config.toml
n_head = 4
norm_eps = 1e-06
attn_scale = 0.177
decay_fraction = 0.522
Each number is 500 + 50 x the weight over its row's rms, rounded and kept within 0 to 999. Layers, rows and columns count from 0. Numbers have three digits each. The size before them is the row's rms in percent of the matrix's.

# v: layer 7 attention value, 64x128, rms 0.0886, rows 4-20, columns 0-127
# o: layer 7 attention output (transposed), 128x128, rms 0.0668, rows 4-19,36-51, columns 0-127
v4 090:504536452552490546454487379553451444496471533499485537528598573504444552506442453501514531432606447524482433511450524579538552481532525474588404538565517516504448516418483490525533371551476470487435469550584584546473549454471535468478469482442469429484543403438500621518477420484479618438560509562466459545526532471474512394482474491566434535569513516521542549482464456423471530518494
o4 111:484547528558497566514526457552443508518447456530569426468607562509530456590429483501461556448492425558489528513450557583512564446437582512549492497465426520530441528384461548473503509499360386565472465498537554505422610512570520444483507571460397402484488526481455490465435469480499544427524435491456478508492529465554500482559470458525460426583538498493528520513512488429408509512427
o36 074:511497485408515538381519499513422392535520510465541523448494446505568542492489474486488519526444539507509508546568506509473509497500428527533573453512539531501460544517490445561441478467532444563497458469462548399564587491508453593548442616507464428512581544591369489454452493580568536471489497515504532489424486437587478545510465560447495555482608419553523566577538479414553556570548
v5 089:423518500481458426468533576451430484473525528509445605457525490498507450511430411425546614532505451501504521538454545541482483506558547463552438491534481472492503400450491448456519413534455517481501491474497470502422482561480595506437602470539493392566487570484505511439504575540448476518433480471540466493488579478415576476448428436458356461414422494430438490511400496466465484517436
o5 109:457415461480425519643430503413444464441490456479485456513516493458468542524499543487507529439473391430503510464570579479519471453425552516472505497524517502560464466525486545534462540510578587427442531481585594535510581546575463543458565553474446442478545554540469510611452396461468555521480502480465489520628465532492408428522492413466399489543567458479502563486528493500494496526574
o37 086:533528470459529537486495540404521488608541557398501427527436502561501605473519498437454529531543505411448565496551515509567508437479486524463625464510455515530473587550504518549573535489578471452498574491500474482413497559572514498512440509491458462478511481600443481490364458562570538538475487549496529495560446469483421464444442574397519561463559382532508535506540542561538434443504
v6 095:435554447409531424559536576522576414567479545518571438500485542505472515506531582424514468477421523499533489482519579507456451477510401466485604534517565452482544557427463518504506555514507486472509507412552589529464461471522589459550501409465459447582570508447581540462520490417478535510581420525520554472561527483547520542546549480542451486416368425483561448444459506489445547519443
o6 106:520593493444508475480533484370536493479459607541495402534533525464471489577562538457504543490494587460549579370570502436496518500494427496520541539508543489447505511502487484558482498513524508562452501543529648572539467438522572447452491525451606532537628512548595566469574392501451432530511482475531504389533533522474482491505559528522474492446459504476430466605514509504556500526475
o38 073:516534448532552513548437556506335444488459545459546418390516474466468517546581454583536604535525530563543530503567475461454407527529429546548566456413539585495540513470555467604528433529511464539507532498405410542449528543513426492600469537566473425545547526538442418528486495576544471484452457506463478441475583466484493496524451524504429465470547442429497528491469484514544498530488
v7 091:521535534600466498531429638568468452503490440636483407508516560472505417512562459513548550500514568511536523499567529478548482560373460420473559432471510543542577480570421572500458593455526445546444486496538568486532567459494595491415433488463514548515562492480508536507555493507492514382509509541449519462517500463424495581531540472507516475469497421556487609541551524445453496506470
o7 106:454517478405512413502538557555496424492524510527559499464510477443407457542487570482518468505417514493518464452499450494572562509480508471415443484495560464502533474508528486498468664514460449499461398491480595573489503523512518527378429419561527476458603458468602503519526521477530530427494460475532519551491495553556495466472579427439501452532392520495552434391466511474424553536387
o39 090:494507528536526382499463484554511532486537407549592595492536466475464486482434584479494435500477491532529399526400400449453533543464560541487428526557570408412425520484482448462472527487479497549549527560491556510503541507507534534530545421467610515469432552426548559590553553419507546530583492474539509541446498499547463506439455513520534436535528504551452378404461566500517520560448
v8 085:520517512477536431478426556521460520514536534453597531639505500559472411504501418482548505497540630486447515486540515503545449587499436492501516439432521493477536544498431476528508420473451417467394461508473475438573520541467485448456537526578500491523493476512391465443496513485469537416534527538555427477513451374505577460624529523563550473497481454515504583565551449465512526543627
o8 101:532501533439503362586493419577486471496490534484476399557522562465455480459528450443499497464575520477466604525486555452545549466499592552465449490534497532526463469481515461439552560514425483444493516561510521470575559529548548537479546560466421541473483506554556523526526496545577437469436570471595521482547522476466483531548514509507493513573507420613598438417616434421455550471410
o40 077:469545545576491445529508525542491536453500350572485495491365456506491559533403529503430426485474439461546413516429448476510501567531500459510479515565569426481433492507523496498553602467492489509553500570547501508571515435447531558521544441475487534550463486423608538525476595455562559604564539554520591463473425459531595559505550514497499474543498520503480396445459543443470507479446
v9 090:489505498479493546483442538495476409504416501660469460402536591494518560493466414423471544422516524543449459497518552545433407512472529504554543472486558495564501384465464494447521530539545402531483454492450533556624530528553513544471335433437512471560506545585446535499407447451533530538465505463466456540567510494465492492459537464467418559501551567511534551470461514507505468498481
o9 110:513595521481511557433435603474543443539557439559510471520473458525504544415420453527520488506523438541497516549509498573513532474454484448528480480463569522534459439549476579512476527530427444533456381468482595559526561563540542513475445386604554446552522469526489505471408498397463540503452380450378469584543487420515528449486531497518451513446492515524521567570462526472478426570478
o41 074:512487566486438503459628495515456479466519407487454633473500505520572559602515574411469477549446517530429482554501467542476543484449505466450533411509434497406429445468464537501490453457593487451528454501454565481533512391570450558516458485437543366510441510477480485465535534559539514492495548540532575584531533485561445559451553542515522505489563476574433402592506481501448544504503
v10 086:477439495450536448555412410450555421527445431548458482557501512520526392488514532522465574505431555445517487388474580459443533431542532578445483452556522474449492418467490434503508498473477476568518567455556497536530510500522496519382574481565510540487448470481420368514511415502551502454579486456561426432589567499542530450496571487501490513517485605490517500442455578583496504555530
o10 109:485483531427478460455437430494591551519509494468434515442537473624437441453643475525516541508466558489490568415568527479558484441470535524541539564612545491420451460632477546524489392479488488484466563544496503516513464479436523484543545525450597523408471428504549450522530515570486537439557502493461497461495427492487405468454529487572564582451406572530500543516492456556508522448486
o42 066:498438533586495559409564468479539427485419473551473408438487588525580497484540501480455499526492513469392545527444473558570377528516523492509529520408500490556466538483520533478571522531498518490456535661470496622485489509529573495458428507412542447490428474485469529519456581528476463554523515422424569504541441484468497469432428487460550570515495498405551534578417450456516518444495
v11 101:514499549439515497460431497495562474449570481485548471416475491506504461497521478550419542432491569471502501473481498473543526488433445605429584613537529473405484415540470575567483470542534403480521526486381575513532483566507488511513534455515500457545532560513431502500480458567485549509546512424540415512448552436584433494408515470479580428453463535567560530434580476546591549587416
o11 094:462483561536475512430427462468496454517525498513505442484403488529457482584563531587442620461494489477454526517528517394580537496569456516481645502582583536481532427514460533501554382510586418503484555459508452433541581476521552533520520462476560493516524511477586511456481534493509504580564524399533429535497489512461452449433558454504498508488424531521555435559487541586622527507455
o43 090:520494483585523556440536476548440482433410472639462457489452475573522453559485464473494483486471483517451515511470577481490539535509430401520497474466506490528493471513491515472507440534578434521578436452583505499486469392449571452432455474559468520519476503425520508513613517455520506526571565484481546559531549510448594432483556433555382474569526551500436495433493358504424606480531
v12 087:425549541508535640492425486497534449404495490553448525546569523461481436502515544419494514470490561504453521517541492492426551480435466513454619478519532620569451580544512494529580464486526557525545477523451510458464510497408560449344473504549541430539472533537552582488451560470587403488550532534469558492555519497531517554576543512487508549492470468447361466443539474526462530484496
o12 109:468534509415508579516390492518471491517551529542464450478515394519376519509494452452559403543493474460549457531507587505429418517467504407456456561523466527469470536530500543518538525467463472547602491482471545551459444525417507488420433452559488432432583444522573458508423538578437578398508567528417546487467449549551551467544431511430499565539465462448490565470490519415493541528463
o44 072:463529509479523426482449511568450520534548546511461514406509529479504454505441495462388492547540562469533537548556443519495550490457428491433520470514467523405494484573515509526503617445475417460622472529542485535513517540523458537515520463520592409543520421552478568483439463557540493409445505591531549499550493505475514496494474637421583551556479446589583428403476528549426547562522
v13 087:512561579526483562490513383518470458512468487575479545453566535553494538486447416539457493476408470546460602426512529512504557375429524532479437491495472526445556481600447568516592520517501519452574503441483467535431566529471484467484489450413542399454492494536559502445504495499578464509479499495474513539519521492522524486554462547478629594584583592525510522480483493507471458635591
o13 113:524564476460413582459494484497493566560519411563477553411418458484497528431482477592495567535478510574468421543495458520527534425470510455552542523507450452515571565555485445561493515529468439464539459571478514464527533527395494494532545454523428475619421413401535389492425557527525588503475461583524543548468450490529461451544511502610544504517454473469417517540456458533478450411506
o45 077:560378476458482464477487444497430502461632526512459596526489506469564443556442480455557466472534563511486497530500445529456584535495412536442530523484437516441474501379555501568506540457474459578534424500492568461594493508500474552540521553480494470503581457548458590453415507539455404423545562577493479520519585451473481546543555591407453520488513523610522437472516508547491497556440
v14 094:488505574458525387536456516453517411524488486559402475526461480494506570491573460586448404447473589501447567525550486544483587557467428484528485491481528517550499439547515615600470483492543508534499457376475501570614515569498511459557449464575475547513428484505492461502454523489520485549536537493555497502424546443497494486565547568376451530499522526551541448622515492453567435499437
o14 117:403584579523527475550482470572530355546519558475488463551434424532534577462589505538434467500433552512460401655474497512524482481524503498524500511446598521547454435567522549547461549550517511545498474530399494573570516482515518498475498468537536494514480456444501517427457507426497555547519489464580561626459538423568559549495529520488555567478495448529586489576489529489530429503465
o46 074:501472499580506496605525431482500560465467482524493552460481534498479453519444529525534539471542547588487470502434479475511518518501431526562398518518467427554511595467476572559409448435439461519534471625497436422521522487445455454481484500533553447588545495467557491519574523463377442584555543595487448461565426522490490554537619480519563507563428544574408439474499495531519497590467
v15 091:445501500539493528377435485550540456473491477396528443548548469553513510500548564433558529502492574451450556519433488495501539424531570494540591496417508505503506474536559459443448508487443510563608509508543494547537432516424461458488459446437420584439433495385547439556479522493481497513497482443525573463509475523401498497435468475460425529531516631554502536453488346567489525465435
o15 099:439483486502557498408470472443586545543570550429559463515533405535448507298569515547476557548515540410524474502502529358571483569447518474464496489451525518457461523491520482421535470514340519557511508481495504454540437474420460460477426498478498535416481424515429476436541480515524569502486492422511520519380438490519510506474473473522490514509471580509515510487462512499545575501423
o47 080:483546512456555523477514450425553494554473606447490489519523511465557526449515475482467630531521507382459524401545525488514507460495523483432540531500441494519480482548575548411497446497521481531444532445457498504396465474625507498413463552348474531546490496527373490476480457542544472538431443562535452447512473412487401460472467525475437469484536440467456515571490536432591446509590
v16 090:488594535505528403549603446502454568494476494468478550486502592490432462494517420438512502565531444518563503559487497510487464394544532606488457490555503555511502539503472470456503517537532572524381469531446572484496509533535497581462502555494520506426520449576527453483551498551478535525581517464397525551571520544448370425510465526538515495477398441483383472515371581489518466424513
o16 112:493515499569484497543518554563449514517483498561470499413556543527452461528409490534579446509484448535422616500411491514481498401590497558500462495486457526601590498497486502538449562374485543503487479494410570518399542540522519502515528488580474605431447542495467461649544550532487516420602466465440463487515535499375438494488449512545487547553443528496504513483566562533516515482524
o48 080:484448510501486437486623570528480520589566517388485538549554508485480528511543530469466506438473501519454516509586426516514513452456442527494556487506474491419531465485438457509482537448491546446462461447398506445503545478551425533697480550519536483445573513579469427486451493571500477403436486461527537538446587529524417553506503538427587490395484491502570538511511578539522409536519
v17 093:463441527593476506530389493431515490504480421512498527556415438546611507503523464427455532480490504515559506522522489503464439495486487530513495526447539496518458420560526546468493492533515472429417494498477621499508464536637473511624393447501560422550479513490446546501474527497496513494566445541476382517538496577433549511479450402474529464416509579472567513604420514472492498435609
o17 115:488481434455506428546522578546477402447483424519441489507424492504527601415500526508501526444547484542506497543525421518432494483492553482474468428418572503515451443524549551538534571501522506543462503460582573516530497569512528631575451522500525552606485484548510467566442610421499490512495411585447451535577530427450482573453533502484552503448503590466555537512484478370524452516576
o49 072:418440514613550536478516465536501408458440510613464447538486567566559480557578534363525537438470571482499508501549500511495516526464512494528616504459449496481530451457430518416509440495543467527540481459482522574437481423592524482406500529456468523427536514503495463518629545472504412615540543503509534449528494509524504473491474422554452536567515566506518509487491402493495556553620
v18 101:539473530454507538442533510529483394470572590490508545637580479467504430502533464563549431558450624505567516475503547466599464521477558510459606516482468554469460528503487466481592530496481513570409531466435596524520490538502490521522482399502470571528472510539533422531481396590485530430451525439590528500411502586514484464460539507402426520526509494528518554567582454501467504523515
o18 111:410540544579539558486478526539552355518511442440496481625495490428484450611539481500492380526448549449530501406509630416564487544487560557466532524504467591526528495533480474475506473512518463533421537406441536425494488480469577539509446469486486569469490443453459438462474520435542548514438537456511508534458516532545525440529475504468401496535406448436559464537527447589508548483492
o50 079:568465462533479503531509506528561483406503565565508472614414498623474519430502471543475469469530488490503530513505650478461508490481534544492450522532606479593467485520520482450464469556580555523488552505583467479529563394501593527469496462493468566546455529464492519470565544464507564463540522441421503620554484512481547433415544535549432496553543542434491542470490383495461605424525
v19 087:634550439498504503441534525472533551534559534463541514450479489515486496489544470443558438478434599427484516472444372468490456528534500603420505499512480449453485649468484461504515468449499531587591523514556457495563439426475423491457497479518490510498474488536371440525535418535471455613512533546523592463481561523501485536520450519393469558457467511538466576439446446504504544517587
o19 109:570336487582533526463518430549551622568554552442562482490519484515532458423578496462421469533478540426550573437522530396506521558529479530512530496551460495477547584490474462483512529473479605453551519450469453392471381459456416457498488528511499543404500542540379523477605553497539490536481507491571575490447527463472496565485453480564473530474459443535495510496555493466523468524513
o51 081:507407515595502491503489542490492416373426527573411509536476548556549461508515528485449514456500471478466531493447488498539519505609410469450474566490528517555509430477476551520539411469520515388397436456525448567483543455480534397503500426501542426440461502483596530461538508501453513566489545542449524455593546572499591460424564506576457504558432578459495457439529411485516498475560
v20 105:389524486542506447500538491556441536535425496429466459556501526423489490502524489441444426515479434510534492598517542545582553547512516493593470534521512425510535486499418549421478453547500471544524421341540499550571512431540533551493467399392541531472456401552486538460466506479628504484520458435453494574512522490451439424438457570582508518547510506619473511534496532488528550509509